Weights of a small GPT-style language model, trained from scratch on English Wikipedia.
Training: a variant of SOAP for these matrices, 972M tokens, 3707 steps.
Each number is 500 + 40 x the weight over its row's rms, rounded and kept within 0 to 999. Layers, rows and columns count from 0. Numbers have three digits each. The size before them is the row's rms in percent of the matrix's.

# gate: layer 5 MLP gate, 1024x512, rms 0.117, rows 166-232, columns 128-191
# up: layer 5 MLP up, 1024x512, rms 0.125, rows 166-232, columns 128-191
# down: layer 5 MLP down (transposed), 1024x512, rms 0.119, rows 166-231, columns 128-191
gate166 090:504547500561505549504441505494546513488440507570518534498505490490505501517513523437488459531531479475542512510470469562433442533583517451540441443527535477517526487531479530523535527533558496
up166 100:480516447490539495523523481549552503523458452411521479550479481515511532460506507534467462541527491526478505521531456526512474431426407488493545524526479447485497447500423530445486474486464539
down166 098:457490472533451448503524466526553452470553434539477436516441541434581467448485512541537441409493474505455442557565566544504568442465505509416506503439501514494536523494577516483575470464464496
gate167 100:514507504563497467469445505496500434485470512519468494502553461494471461529469505536495430529586594490502485450530558513495507492559455484530464498475519517506466482512519504496491513501486415
up167 103:470570415519501456454488585443540474476483528449529495446539520436502507483527557473563450456529511489538522517529495487489498455577487486548583548459534547505475518432455544608521434460481506
down167 103:497412574427510489516481529523474578514501513547482534526430422520490513527560538482529459462523480501551513513472516473516488497461562560509477548463443500529509510519505485522477467468499528
gate168 107:480568470458517505487498508504549446471500545468513453506447529458514524517437562476535424502414474523581463509527482490483518412515461449467522510507406502528498541456561496446444572493486466
up168 104:504475489452498467429501502492554515549468531480478495498546487560582434505556509492544385508537516485494558491489548500482435407486526427494533537499506475505482450448467528512408552492568479
down168 088:507519493516438540456537518508491556495480507494450504476539539521466503531483495559541416473479488513545490508527508513469485471540425558476495492487492499545436600489551484531520536534467538
gate169 104:557501526507545472455501545540474519523562486400517485575439502473537551469429505534634555531482473563386466464500488476563537540383533515535492471535474481501484563552555488522435464540545488
up169 104:476525493472569540521501447399504478496435513496500528460541480465492465542554523514510473520470473469490597571518510473426456486553511553440474528491492581487480510528480504485490498479510421
down169 103:462495508524517567534528477544513496457497444496599502456511525515547508504498562499454582574503496495498477530438470473449457434461521478528509482489436541431505505492421482362508490473531504
gate170 099:477464535557492530543533460568466538490520505494518452451524465519551462528524475506504484554509526540492443503541499472482471521435468463469510485487481516528489447537442481507510466521480481
up170 109:475488508468532481468499500520534395554500508461392373489452464536578473455515466491535471528469465431525605536450477525511542455559448525572487516490462567480520478581541552524467449536495601
down170 105:522518489517536454485464533521494483531476447498511475514469476538556455411496442509567511455468542418576515506482416511506501487531430477529500426472538554452540528564525512445473515502490470
gate171 100:505488482541542579478563467474506506503508470453450440447490507484489517511459550452468485500506592556482452508470481482507452476541550504492478500468580517432561522544442492473459487486494536
up171 093:497469466483490444478498525523498424584470514497512496467487500426516428538496516496460534481502578440506460497439472500553551477460484490526582470448458470632474571510532549530406510503495436
down171 104:534576423465510578524495515495534496514520474475483543581454551507574475462547557518454450499437493548530459455451468519510497488542446521461499473473522517512475492501501558490494470550501521
gate172 098:491479498524490466553557452543532540558497508515566571451536487489598559506482485487514493456479467441479545494448495534523527504524501434487475525466544505621487516462448435515417575529495509
up172 101:473474459523480440458557465504445478506522520455513509521501511436451457548521521541501498509537519538517499479515537566431454418547506522577445431567447419455501481500562469558457487533464490
down172 104:494444455560449532549434552565476534477455475498470511479609567491500489432491502470507525484527495460513473546529424486576480523492496527495496516554464464507496459507520537461491443464439496
gate173 096:474496558549527503556441492447462513594502490524517514536500457533568514533484529558537451500535558569563569483498480433517508516484462536477466474465570440561516512473457507488443493455477418
up173 102:474494520505463488497494484497455492479483500535532534553472544490511498546451478505489471540452450420477550580466502460578514501461530484518484531473434471580495537496552455422495543528554572
down173 095:489511538442474540488522496447575461573521546486503480508546510573459536442440512477507494543507428564555473521541467494460491496412539507507512476467521467457551562415479514447459521455489542
gate174 095:547449460505518433535539569436553507466507588488505472585505420475586556479517487517508497475547542455548465474555479540489454454384536517499507556486509562518564457475524453412500505475499445
up174 094:502528446541495512503504532575489485509526564492516450455488558476449442468578504556471506437517533454511454523550436467526505498523462520510511426512502471497447530406483490486487549533490481
down174 102:558538437505469461533488541478566498484523530453469581518518495460476512463574522484470489485496502536532475507521416525518477504571473461424484505597467544462485507500536508447517552444507498
gate175 093:541519478423532481471518514512557555503519468517506501512552524521482597413450518528488572485495537429492502520580531500462488521524520493476480511573500545577454517439509459512479494536470531
up175 095:562479468474535517490511536459452493518405461519473544535455485546476531489508469538493442398533499534482498497472465473474455487481477482524519512489545528547445525423524522463477557508487538
down175 093:527480548533453528542474548540505514461445518484494533489525522535521453466511540474497556486489531475573505470480503465492495534548477483474470543497520424509520547551547438501451495516481548
gate176 105:484487532485599439479482568447502547503493513481524497487502540398472429498475476419484510506471492532516519533473479412509447431481522487499409538561526472515540483499482497588516491528532458
up176 107:433577572514550452560463537460470522523470457519510464462604445584486540594519421545508484478526448471538540448502458429519570484501475527518439500446527477536543499532518529418510468515510512
down176 116:485551463455514529487466512504494516516413449504452472581453429486428507496575410495536526486515450431455525450503437443499551497501405565492480469455547498485577473471479520497480455502436497
gate177 103:470557547565506543444482515455524437536503576528499515547530450513544496508515498529497508560472520532470515461483547466454475534582535515521500556519492523537515486421464466476488601477556497
up177 099:497538435460553504481459493376516472393526507532531547530525494501491572490549507503517561517534496540510538472397489605425495485493520443491509551439501516480471470470470488520499507500515517
down177 098:478460527516516466467482483452468542478565485499485541441480496546491503429566516523455519557506606490478523464499477529569464442426562409514540558500535537464502539370531523451526450496447507
gate178 102:552567521561475478567541484477531612491502398473500466456445557472570526543492483469462487583501597477487464468480521435460515528469524444427467502499465525484566478512525476495526498555454520
up178 100:537545552584481595493528520503541556536438499516493403524438488513449508483544514541565504507519565585518494521502453498504507470504526550482467493475524510451500540488533566550542564465484532
down178 105:508517554619553586441563504509502492561456493491540464485598441497507461456527484488496557496492449471506439493531529493401526468548510425527542490551528472404524491530496487537546504507447581
gate179 096:598556525520498483585535461456569483487513521563500474472497490520487593514549538484483546523495494487557500516617522485545447483570488521501452522546489504543504497567517441476519524471521509
up179 096:535373385534431530503463486459457498520492415460526481458473585539542583485526485471470491490594482483465412469446522491549516514440494503507547502557414525459526484453474544441501572475484509
down179 097:496492466516473538546539513433447482600531558467511492488574509548461495503565524501425510507523488559520516558580460528504509510522502515529536585446467530524476521569557425545457557524534517
gate180 097:480528563475528497477419558512535504428504530520531456465518484460551539497546495520476406419600454538567466500580499437591544524508575510472517554488506494483534545470410480499531512556522505
up180 108:535456595489486469558467560455494518494518602545484533482497526483505482524547522524460447512535512555507431525511486535548495479467491395538499503453557572508514525498530489562501516526526516
down180 103:515469523500536563459467507517521512518513475466500486468521438494419463509522454510519483597444502501475513513463485474560523513592541532453536542490385475534574497470508471457463439580447493
gate181 101:483501562442484544526467477491474469477516451388547541444472514481534478500441442516524531509513393498521515497487478559503469484476552525498478586462511533479421510517501436467508489569507523
up181 099:517502444442495618456482451468531514558493527405506487468496528511530469482445550509516427421529487528478512555484437482507465554533449504532519482601495422446551503489523485573506505448563519
down181 106:481527513483476507503407481519489513464532502434548505481491486485531485457474521496475442443490503474498518489498512491448474546518543530451491507607476425491505499469494516505423509511539452
gate182 098:528499409563438578484547460570513459501497454502481452481459541464517487429462492562482501442483497537547512507590507449497532511471491530556488434467505475459532468486474488537475463544541511
up182 098:512547535540516497461502460528544488456559476472468527497483561485519391426427485467456552488521529568509415504537476524558530501453495477530457486446461492496527501450534475537511461485526490
down182 106:590496544574427553439531514457493505508504450508465488492498501452488499475538523496416525511478491470402488545476493506413485445460575509524499509501513509477467433498489468458536455583495481
gate183 095:494481523491498443543494481511547530507568539553480501583538593373545514521545512536537443490455460445477471576537469454585568496476491460577502523465470483484542518532427460447445522482475505
up183 098:411471537501506525464501422433562547566487534588501524518465550540503525493487589498494493452487465416544488496530496445512481506444508518476498540491520498539525496433539422556479480421500547
down183 097:489499437494489563471516458510519445488452492479489510493489481528462470540492494542491491530481504491525479481573491572469512426499525508569508475461444450453451475585488474555505439500523493
gate184 098:529498429506543561493536466563606457527543551482519448496521494516508509528489489463512436497511411444488503562451466601509424468545545543550438476539444515506529491522532607494505477472567498
up184 102:527574452459440436498535496602473434472541509614519511534486547534480490518492541475506470503518549520563457448486415543497482480515522495493503510488470459532526530450507460508478516510472523
down184 099:514466493456481492514515505464493491510485497490528477578520534515461494458408517495510526528509460520454500493552509494503526578444426490493501537488570507488579507522506441499527437410503476
gate185 104:493556484468478397551498479490516508481536540534502499554431489466540513512531424511523465500498548468527529532560503490519562536531487485469512540512502524478538474457456501463502495516496484
up185 095:563405493522417496473545431516493559459529479546543517470559438447500590484458530459468533527518470494468543548523466547575499498512486546449536482534550506515499524509514536575566493443519460
down185 102:553469555453482489514559464442534572464500494569497521452495469587486395535434440457537530458474552530419520474490521554485534491474537474554431515512527536541437467547488552549505535525515491
gate186 098:553468527478491542518471485531510483464448490559460498433522450527469545511446429505431471532437474508521485495507470481492529516541565518480502467512567514509511519462460427496548541495499455
up186 096:467438501464555435512437515517552542517407480504460452482528516562477494492599506486498525557503572547529468534476502540525534432539527489473499488501445457463529515519488478503537498494487491
down186 102:503474516458484565472505481457478489450468425511457434565464516473486490510466531548440496516544492531475562531522489529473491575552482409473513420470516528565451601492457487498524578524561553
gate187 099:437546502492480478523620487540479596529494552534487543476467545556466537466487461526556511506514541500480411503497521536448463480473464472532484533436486458516498503428496485514483545462481486
up187 097:517456502547486521544482514498491480521469418481462490614498463508545577562430484490494487447537457511441518477466487522539466493529602498500533499447491493563541490501471470500594478521423530
down187 104:516465431462485558555500548547512456491542458497467476510535516468487555573424507430439540507537521488560530498439504495510493481515508493459561491486559540539469551512461523433518574531473511
gate188 104:529560541528488456492538549574539465565497480472498533512502579409512520438522492558478466452500492493559493538526483521497471475489542425544378529527496466517505513473423500557519477567536489
up188 099:529446456490506551551499456446512453474406568542479528479470467530410525473498516492516472519504489519499519431578515526440534583502453537486516480458494501497514519535503495454498495478583542
down188 097:506499490472444534456362552485461511485493463539484473567496519512573493527452523468536508496609456511597492519483449431497509473506482503504590506575478502513520479468544572551512499478466465
gate189 098:542528460520515456504526471541543481498480419442512520514552439544590535477503502483448492424498487545542513473468430541519502500510460498493508428495435505506501507410530558469448484519460484
up189 098:570535403483529539521537494532465449440493456528404465535505563486517496494444478515453558480468573535545577526477500495458433536512500509413493447529487565516490506602483570491520470471525433
down189 097:511497491476477487542512492455509529519532431423523427559507460577514520441499505532532552482466511558515491495467499498475506509509486487445488458482489483502515405489511513481423462442563468
gate190 098:431467510577464483505401520578532443526533471511445507499511555488523467525545407596533536599491529483561469495471509484485467481494488529490473441530588525483484474511507499496505579596552513
up190 089:448509523540521444479479490469500417530575522500437516472572476477502467501528486555549483471514510525559492492411511534555435565474503509437482420467573479545510481411553535489587443424503513
down190 089:555540499408512512505522501447467487478433492452508463510486490450454500487523468519478520582508506505450518513487468525448555489502499505486549516488425549538448540532451486572454519482437487
gate191 101:525498521544503532518469495532523563551452487532490549512551467539519537456457572491599456469439435488520522508477574428440421505522516443490460599549522519543477479539505576527533535456577469
up191 105:519460434500501512534523440509552398456425509504528513550484455444608543468537510559537452541470407480484540493478441522478456435511472450480497571541496524516455590498483516456540548442501587
down191 102:479481513493422436515434507485433531458477546473487422439518510492463530502491533591476443425474500505498473458493460477480483422533508505516541533482492514483466533558478590530531523494458558
gate192 099:453486481520426496490467472572540486552524480467452550534498517564542499456500562482442425530511518521407501436507518570459521468534532525507553535568521433464520579536495510520556484500535494
up192 091:529491542543492500505511484427470513468495541494436524481479487477466423544460513491560513471610519467517537599464476510536393507484461516519451501508419545530415478489495494493427489517505450
down192 087:508509471534513538495492532540437544529552472524476501394481513561521470548481484542510543534429451403551631562491473495503516486532451513530501521515541489474516501535560500516476459488562427
gate193 103:531514496506536489486526543569486540567495479552540490515554453586515468484540505530489524493526464503559522552471571498539452475502533463537400548500464518459485540550509501468545425488509473
up193 103:499520443531421450471495470585483519562472395513465491451485558522509412521484468474463479557514580466413415451481550507479520489442481436494489524484458494578398501469449516453484517482503539
down193 109:506481476528454471492499486540434480556538477451501542530472477451489456484479507474528498580522530534517501458486483545470511547468487489467489451418548464513405477509476566477409523423485518
gate194 095:503489470569521521497529494484511524544484447509550515519532447553497483512481558548507438374545563528499469495464491451450505503527516460557537492484512485540398495429479474560463486559507556
up194 099:538460527590552536506516481507447556463439460459532500541523481440562425504569507515535468507503461498514523461527468514498536417518498494516538488475501459435516551483506495552517570556516503
down194 101:525562403494490501528444434491507476506468399478416444485443469474509524541482473477474533496512525483507503568594548548524480564507471518503634577403599485462426429546533467417522565517493502
gate195 097:550511536544567462472446512535543465496522524518575499524519474543467508550522507565513507549504488505528468617525493467564458469558546549457553488521492353483536482535549498407580514501520503
up195 091:547512452538460488513472476535488445519529505508525466490462510467492500496496523547498523501466538461447499548490524531547486507480485511498508417472547435543484421461487516509469471485524574
down195 091:508518458412473454450522455518506592469469505539488531522539413519583510534546507484476522517504571491492514443539565526499498472506528506507451512507519501434501492531439449507386518448466442
gate196 096:502514534465527486509484462461490508576550539412517528442510602508491537495528538484489535517485514543553440498563495480496415477496541499484471529520441526488522482459517461473471539502481539
up196 094:551549437514514504497527544495493448533486530436469458497513528493548479547544448498494547511463499505516454482493467498495484504570486443496504537507500500519449496609510497447484490408487487
down196 095:484548538467463483458482596532455478522500560505511487535426471465463531546485399546511527521526536510491586540447514477475479533561497435532484453494478565499464459427410433508578517487497472
gate197 100:460563568573493550529539519514534461546494517458549478529502452460527480426472560471551539514473493482454517583469543517474571455529559465434490434540436496507508586428535517516503511437487513
up197 100:539463518506606502509486431510525441474543567474500434493529456500449531487504495510503519499505543500518522487469512533430518534395549516502440484495493505597503510450504460522566533427507534
down197 101:592548510530408524539414438487468459510417515512568428519516451488532480455491513521504540519502468535422477436397502526418514562511507483510517504552519511539521495554535554508496531431443537
gate198 098:497525438457502508553533480541496536503496542470562506536539529495538454491518501478480521484542494485519521541465474462516468560483575499420447490483487527500533522535440510424514501571453494
up198 096:493533531532476509500523409464462529458492451506541543502477481526498517515512437442597472474465462471479471517497505513530496540517454496426506468476543445516474459549539514504516498496551598
down198 106:448469534475461528509442453501545490614496545500483455511556519481530506487533505461553498415518552542497526479481505424511486502577527536488460590455508536568569526420479548533504478532519507
gate199 100:486526435419439505537480545522467483551533472550546478515464483528563477483457563411516574499505559543522485494436490466563531561507544566426534497465446519421409576485416498516528456493441438
up199 101:527487509508595499480447453526453516432483573461538487485498435524486474491467483502491506502431536528524485478562494452540559422502582513449494502515529516553496513477532548501535439527525543
down199 106:552531499537541517491473470582474456480518523497475531543531582511476490512470509540470485513425473492496541460488483500507465458515470481471534542530481499561468564429456544503498571495407553
gate200 102:553505516480498497497474490479556528481452529518484496510488442588480426395527483555541575504515547478548532618510492474527463454479447565473491551539530534506450530503516473497572545530501474
up200 101:509460389522547511499442481438475512490486514541504545473442517521474431449417464593560460541475447535486549443491470530512533536502547524505510496545475536478495534463559475449512435488507480
down200 102:496460477501557450490463525525507631461389488484497530535539563459509460498482482471493458543440509525490514460462514467470484501473469475496492459471465493552466501493539573479514533439511416
gate201 094:498608513581493525422492457437504560515475505516451497481525471481503511523431517526484493540507511484469450491514500492406517460554445469538529526603608524460524529538542486544484446496548464
up201 097:495530546566423482501487504579442562525468516539509481488541493508466497516466534492511485487476517535443451487518472485563508478519583504495547428521439561525479425477484488549460480509574494
down201 102:475467509558479528506536534536575462497482493478509490495481474531455525512512477485483460503480550458459545539527458552482509489471529483487498518507473526512463445545522476484591500531488521
gate202 097:529555416500426409437468499494521506495515513535479441507498601494530446500510420495549525521481498443492493549557483523500582507516563488469444508501452584529481488511527533415616569527524542
up202 098:479481488517499503468536486542484450503458510534568490543458434490558567551487529527539464499531430441475530484490432464485495505413539468430574466495560483537525453530564545480573535506491563
down202 097:453577425521504510486534508523531516546469509527500447452491493486534498534539464504541503461569510449542533526457534471537525511522564506442495462486466513519458504540436533512436519560498450
gate203 104:502534542480509505496502519470521517449491469493537528507500460469478557514455497458469453441529526588611534467483520507504501492492537548498504491477540463540507552524474469455469465559500521
up203 104:495507449470487411479511516480509488405480473579503466501490480550479597488487513441510437443506491566524468466477451557476555498555514590533472465478497460516507506517490428543466517525550546
down203 095:488486423446511427499519529468499576490534414456450506542565495411543532506629457510546504409471485469568489496517516534533526505442462473542483530437522551525485572480506584430487463516467505
gate204 099:517530498476506527436499481511527555540554490541500469476511488468486506484465449476516490511465552515544524553497514543463501539506529536530526421573465504429456521576489501497520510472483513
up204 104:541506461430533550544467496483434508456556490545499500500464488448475442509509520498474497520500510451456535498494499515508448475563461488467473502513503527489487489525478545450495511534499408
down204 099:494603484535533486512475589504584468480546519460523509506501466475583526479394560504466482449499488483505498562483560473550504507433415502474450523467531572507471540447523496427517504517443498
gate205 098:520508512411521493456497519518482484405492410519514530458465470482496403418472476511451440481538532473514508516492515442558494542511528474568392416511523520475492529532523501504555464543495503
up205 090:523456486572471423555453531486488492519518479513456452614504498553520549534480560482514514590502549523471553491416529491458501494524460557490504541459502471530499538489434530514464481487565510
down205 103:463465481511521548526546501505497511491496518546497471469477495501481490549427521529494518578512448437579498427516519465576564526537495469491403503502507475528439572499462473587483455505583473
gate206 092:588532481511588445477469526468532456555501485496465507579532532440484528451495509526517451502480542485521450425492492503411544521571455437492496509498492528414503515516535513501530499461559570
up206 097:490463538537386503503488633448487489546465484564422439469514475516565472512518548577553500427471493471470489470479486445506542468467468481458483392510454420455504454422467574473476530414504490
down206 094:540581477531587560533502435518519479487456488419472508525530487494449472492525554496516520595525516461466488414465523492458494579432523506458433540498555526437456523530461507427520456540493578
gate207 099:525548520533500523538545505502542522538494444533582505479487479501410470496512451507532381447475498515473443522494524488538525546583453494547470445570544526515456493548491518466506485453514473
up207 098:515438539449493488527479552506452517488479540545556443478486465555495575553413506490503481529545479527554476484512497432567463517541544418454483535507535520524466428496468455537457558534501414
down207 111:459443547502513489485547583437441500486556486496545467514482489514519575544478536454542416465579449496526595530527528532585488498623529548465513473514465434502439472453443482576484504568489406
gate208 100:565503549411527547564439511454545495450486388531559523548519458471548534518484505469514567455512408494542562519462458498533536505469517447519437524506493539414554530472467524483510533438557528
up208 102:549567463463506520496530495523425492479497426557496447472500533530500526474476448562471471536520519495470479504511506519478492507531514572474498519463535476474526443489479452429520478523545470
down208 101:476480548559554534468569481423515511516479446554513485507591518472506510551539518543508521470508490556525515500554441467526489525513482510580519495478446511523442532503520492536534499499467504
gate209 096:552551605499517510510448527426540501497457561533473517527450412523548530535480472479504444446511388567553504513476561456427480480512489473508461576426568637446482435450500528502480514502530508
up209 099:454532519517555493551525491453453469493539482482546493528503461529471477563536500500528489489503581513577485468493430484577475458494520499554495479507516471454547602535482520470476602535479545
down209 095:454469520529545421567496558505584592476520526554465562510439574510542514586539559449477444505426505522458474475476508449513421522494503488504458533478462500521514473468479539500473457482549537
gate210 102:534373538458481518550560495477485541532513475430520458507519513476489504510496491474566522469458526467485511523503557454503541501509555502495466505490487452481457573488477495536512400483562503
up210 102:545506504480528478420492472509518544583527460524501545480464521500515553465531428502493497498534456517431514527516479453499573519576448513555516440479570466409484482476514573551547523446482501
down210 107:497487585517504501461558525536461539439547507523495567455478473485575552522508549507465482439419503479494545501544597561497426519516488525432487479451514485436462457484536494482426482436462537
gate211 108:526514448468502524505574447535476493466481461496510523515500526456535473548496487501528490531501461507513489427455505475575477448457596495420471487521550460498494511492514448503423489505491513
up211 109:542472545517513522470472533569467476505400575490495506503448464563484484494409501552509462525533546478527504456515502544425457531459540515455550524503443584444511414553513557506410500524531527
down211 104:429484558591547520540472539445484467571494425462529486529461447559446457482459431514489479524557539545534571482467527536424542481489516541550477489477485532551567490577514530525476552482561572
gate212 102:490450487455481564514455559496585523584471531479518561528403521495504490479519474500560475494525473521597482522516509496500475520473502448434523548440487475507534436444594528518459516492500469
up212 100:493499465563519533486563537490523535552546543553517530558490537440532491486427498530506432473495554450466525519507500486538561549519516520533499493451462446518390545497469461478446461487467556
down212 100:450480520518546493485525517591445544524526480491505463502463510517426525428458465488517500493546576455434489526554543444484517480465564506505495500494483469538453512503499415431491529602533519
gate213 100:501483552458461499470498500498556491504498512517458484503449452589577495449446505509490493528462503508496520591549515534570491475531447418540486507450555509450512569487485480495480535563513438
up213 097:487505492550482482543509524437476483491542504538446488436499532542553453457482486484532498554477499509436554521454491503503506428532561536478460519483497470484544511519507496451483491541466456
down213 097:551438527522545528449573497452509443490561495512529462458516497452475581578563467511493521517422570542531508500461592538464503509500513563514438544544495527540497509482472535574472529549485414
gate214 107:498529494531493476526456522515574556553534504541520512421525490558493458498545590516477548487435522439537547539523561470504507499513497567467442519454476480429506500565506455520463514557497515
up214 105:520575576491569443491433527506478431516477449537503504546399505523495436550436518535563491461480543568513476526545494507466478520546511559476461517501461507506490464565454494524505487549534456
down214 097:578524434470499494458491545503547550569453491495490519454440530526558559533492529547578490568501477525476506489549501492443521501574473517471571511539536503590514488509499497488492453524524478
gate215 094:518463542514523513528425559465605422520459415519437535517465481475479488450465508614517523552464496517493461489532472517470459562551527517477523438547484576485585506576487470490501477475596492
up215 102:504471528508421491528494596492484479512558504529506426519586461544551462444530535509571515464537410517541559489439522501448500504443477511484547420467489495505462535461530459456481460445605440
down215 097:542472529512547451565458526523499481454462527574487535460487538496497486466483520523477585464546554578510524434455474595506488509573474511518469525468479413499491521544458487448496469516491494
gate216 097:479491496557448490473445488455559582472465588489579492539536445508548504456539474526480513508512451454531457505542578494448490467555572510515466524545471489506452572438502502434462485517477521
up216 098:525490507515510550472475509462511516512551530572436514543513623516429512572555516464404472485456504494517455532505430477493441508520535522439513484513438555540445435537489510523446526464471525
down216 094:544442531528491499494477450516475568496536456542432459469451495536479478484578509464503435474573481486348501464514487486560467508447480496474495602463469500491532448445489472451492568525520502
gate217 099:537536500571522469472496557482532529461577504517540429538516553472510489576583534512477524623455511492506472440450488444533443445441447544456419474467433528496476481442451502524455485439505489
up217 095:472535486531494535535495576490528485545604502541491467527469467550544441565531553400491573525532483491489501468497484504478462385526495519532409596497488545500528497491515467498471509524543520
down217 090:540514494505468463467409434428484554461469417538411472565515475527505496469494543506575565493551464438537530534516437543436550444505478516576502484554467489496512495546523498553491498454413481
gate218 091:509540434435457517549459471436509446491496495547461436546496474495456475401498468511474473483555456496504488437453504524517482520588457528545572482535464482480555484505498473436555486448512471
up218 097:503529513527470528453531548478467513469525576478491480459494513485480551485528475550472554487479536505433523514577460459521481483512535549526494559467473547510495481493536576492516569539433508
down218 092:476495511421419473451491504470467551521499503500501504436451531447481566507572559446529564501482526468503529529545507432515420448503484510536520422476496511550548446593570483512505580511526506
gate219 123:459555572484524496564450441475497476533518507571526542578520504505549522528472510519565507527522522541431462501516501484497530461505484543517484475498529452502518554575544500523531527537509494
up219 111:492525563486485518460492504503512497557537489505550544499496538500495451556534531474556526508526504544455527530464514465467506495588456524552495528536482413514518509497546563408542577498503527
down219 105:524557511409485505487445440454490508506529525481502592509513509470503506510534490497559526517448529423476475510538483449427535533550518497545553497511458514534485519525601510480505564491448513
gate220 121:484515491486499480487494443525523494471489493480432549505547510534471532469543499467484487492442481557540509509520557536531510436481539515433534483496539580521473446511499487556538568491523461
up220 118:524514488453485510511540513479458483485554470460471516514505537501466472501496546446488542485498440536552454537505566554516452464453473560466486481480542550523522447537537469511487499485439594
down220 105:509474492441455498509481538470489478431505483480500525528463516448492508438464574476499491486536441531544473497473595456573471434533485556508521476518541512557494495518522503540456446541504518
gate221 115:485536523529495482495516483530437525530444522485421442489568481514571403418475454481535469472503500459466482525555470498518549442583556479488397444481532531596511560522510427514530497516469494
up221 120:507523527466487414499500543473436594558461532557468485503590516479481436428474451487472515427505494475408469550514490473496553478507512443499514482493516463593443610494560386436511576466499526
down221 107:462523528512500524498487555472497552619518465444513468577525553479560476432510463522516520449484415497477547574502388513554544490534529538505522500555569505468516532471534468513521522541454534
gate222 097:526478497471474523493485440519507525584471531475557480456522511541471494513540419420464472429550466531493452555522570452520585451521461493505461496463522505500558490455476376438395495471457552
up222 104:502514474554555575522527478589517502505512553555521542442514478515490496525476480556469550470512458459537485540542486550555462584453541463499460497529540501554513500500478451531531457445516501
down222 101:530500475481498471502565489515526550507477453507460418505472454539504457507500529505449509530550487527497447480490508436545560471446536479479478430544465518542512490546529436534543446514548529
gate223 096:461528505483531534513469464570513521498470529458489456486491432541506479487508515488483477511540530527481497470507513483481558527465562445566490518497475504505487514452604494534470470453558488
up223 097:475563533505571391483495448555454457515542505469582540538443578475466453516528478455523458511470527550570517499566481503557518438518468567538496490552443512528564520488555483533499502504522545
down223 099:440557469474489495491493532509497520602489522495420482519463459476457439397513519518562582489486458491497458480554472481534470506466490492500479555557474445464489453506595503517500477441499487
gate224 099:480558562436531461461530498506521488571444458544570534534514515454586508449470507444471432423516496498524483497516459501484519435518466529549415556539558513496487499490481540488490492494577480
up224 098:533448524505532534518484474463533486560531442578535548544462493392495513489559463533457515551359510500542488451520422505496480545464456502475541489442451520494445541542478474515552501525441440
down224 105:471493504544550510520493455510551587475491461452505564516502476490561542450466488467514499435498525529482472449488492521487526553515475520551501483474554505487468516522553514511528560478533472
gate225 103:489451482465540481388503495483519542526582476477412523490475411479545446508430464575532444473520445514471496407478514479458559469484506431521523469537496494441475519515525535481428440509506523
up225 101:480484453507464518448435403426506466513531549507482524502471432432493525391530506505514497484528476518490509527522438468465547467539510480525560472518469512483477515598425539504517474506554546
down225 095:498515511518560502448584445534436526573566471488521497484490555449470605555551518532475490458506487492551475502565469495502507494472507471515466503456584451524522417540404435543530499474445490
gate226 088:508510508434502533498463436482538473499487466525567550498604492530530402457490480549618495473588482455534479515497502513431511450547506487488530458492483505442488540435489504509458511487524514
up226 091:498626501538450514504530465468496518469571452469494490500538559494540526481510520516489418496424507591512560522556483559499487494504507459452546464489496516530483503551567545565526449465461464
down226 092:492457593500478505516517491516478478516477499498510470449476465433486434429482478583472533556484470528574479578528469558510475531483446566474503443505497442528486515472532595527442505508509519
gate227 112:570522419456486456488535495528400512462481522528483512503530508514461502451516519530438424523428411469463498526506439437570562521579531552507532487479508447560522484528427481456547522517512503
up227 115:500519503525493593573488493442552589557449435453497473524548489506507474453485444466488540428516509543561507444512488529478510511468517513536495441437495490527504461487548503549512439496540536
down227 093:496443527563515513550539600540523523518525524455459498522445488500565469524521520545514521505489588460630502589572571458519416519487525570529512463449524511453547550479532509515479528514604498
gate228 102:425476537476562511539512447436539522498560532527495510547550480492580489585533547523586468499479504498569500563565544476468506514503508460539593452517559539498508485489544497453479495549577457
up228 097:506538503436482507522536503453475503438475508598517459515433428496523491448542484515532538558536470518525536474473496513503455518515524479423529459496486540552461475485516580489486511464478470
down228 100:483490506407527397470556433478514535471546505534569494449455451430475519478492532528473599489490531539480508580511468517499431500526542495464457502459433526524492470465539521480476468542501475
gate229 099:431473480471521473526500578550549512464514452510538477486531452541523540498517462504500497516462480442453425424568564518491487504480504540499508562490493472499545426521551461533566527466535507
up229 102:429519432475470438500466529522547510481503495554532432500466446484493505493505502535497474495499513429506519552577541521486474474488473482479497485520502438470517502606605451522484493439522530
down229 100:470520488441533500486522477507495505401488456500549499452546403525477433492553511406571595480418475557512449559464500525527499479422502481515492509475535495538499523554459546467540408528485439
gate230 102:523482559509474465435462483469489528543538515566531476544429507470486538532561505496438524518484441519527516536485535510522482462508450515532475539462526476499522541539484471507529543570444490
up230 097:506494531499475487437477480449457494554471515490400512431510476557495506460438495562520515523475509448520496535572519571484458506508511467463504450494500504502493551465491474527498481430508473
down230 102:519541498483405449482470508548507480499501521508493452513463491491539604498519492554508499465587518491502546464555478429522496539529497534441538503508495505513506514465495530492527430497538533
gate231 092:471519466509484500529512462473563464484491514506477552445463474586532532512518428519517502552598490441534479562479447473516481504486476507457443531488475542522520571512511443561495510480500541
up231 101:460437500479455467512541507486524540477514479472494511507536410454514513405490538499446554487550536455422533557529445510520480528464530584552583453522493513469475537480514569505553510505492543
down231 097:481436500501467440507477503464453529475491528469466424549477519473513481485474520515445510505561518511490459557477467536446518503519549505540463496530493521520448486447478541504389468510558562
gate232 100:478515504543519474535503501484499501443535526522543524465548484501504486490509486415518431570494553511498451468555447412512498483546490587459513558518531424506529501417516538510546420465519557
up232 098:556472563481431556421534566576437485540490495539437596574468533450438498498526461492524497492547464551520568467494512552466470567450530519448522494455477482499397549510532500514422603501519482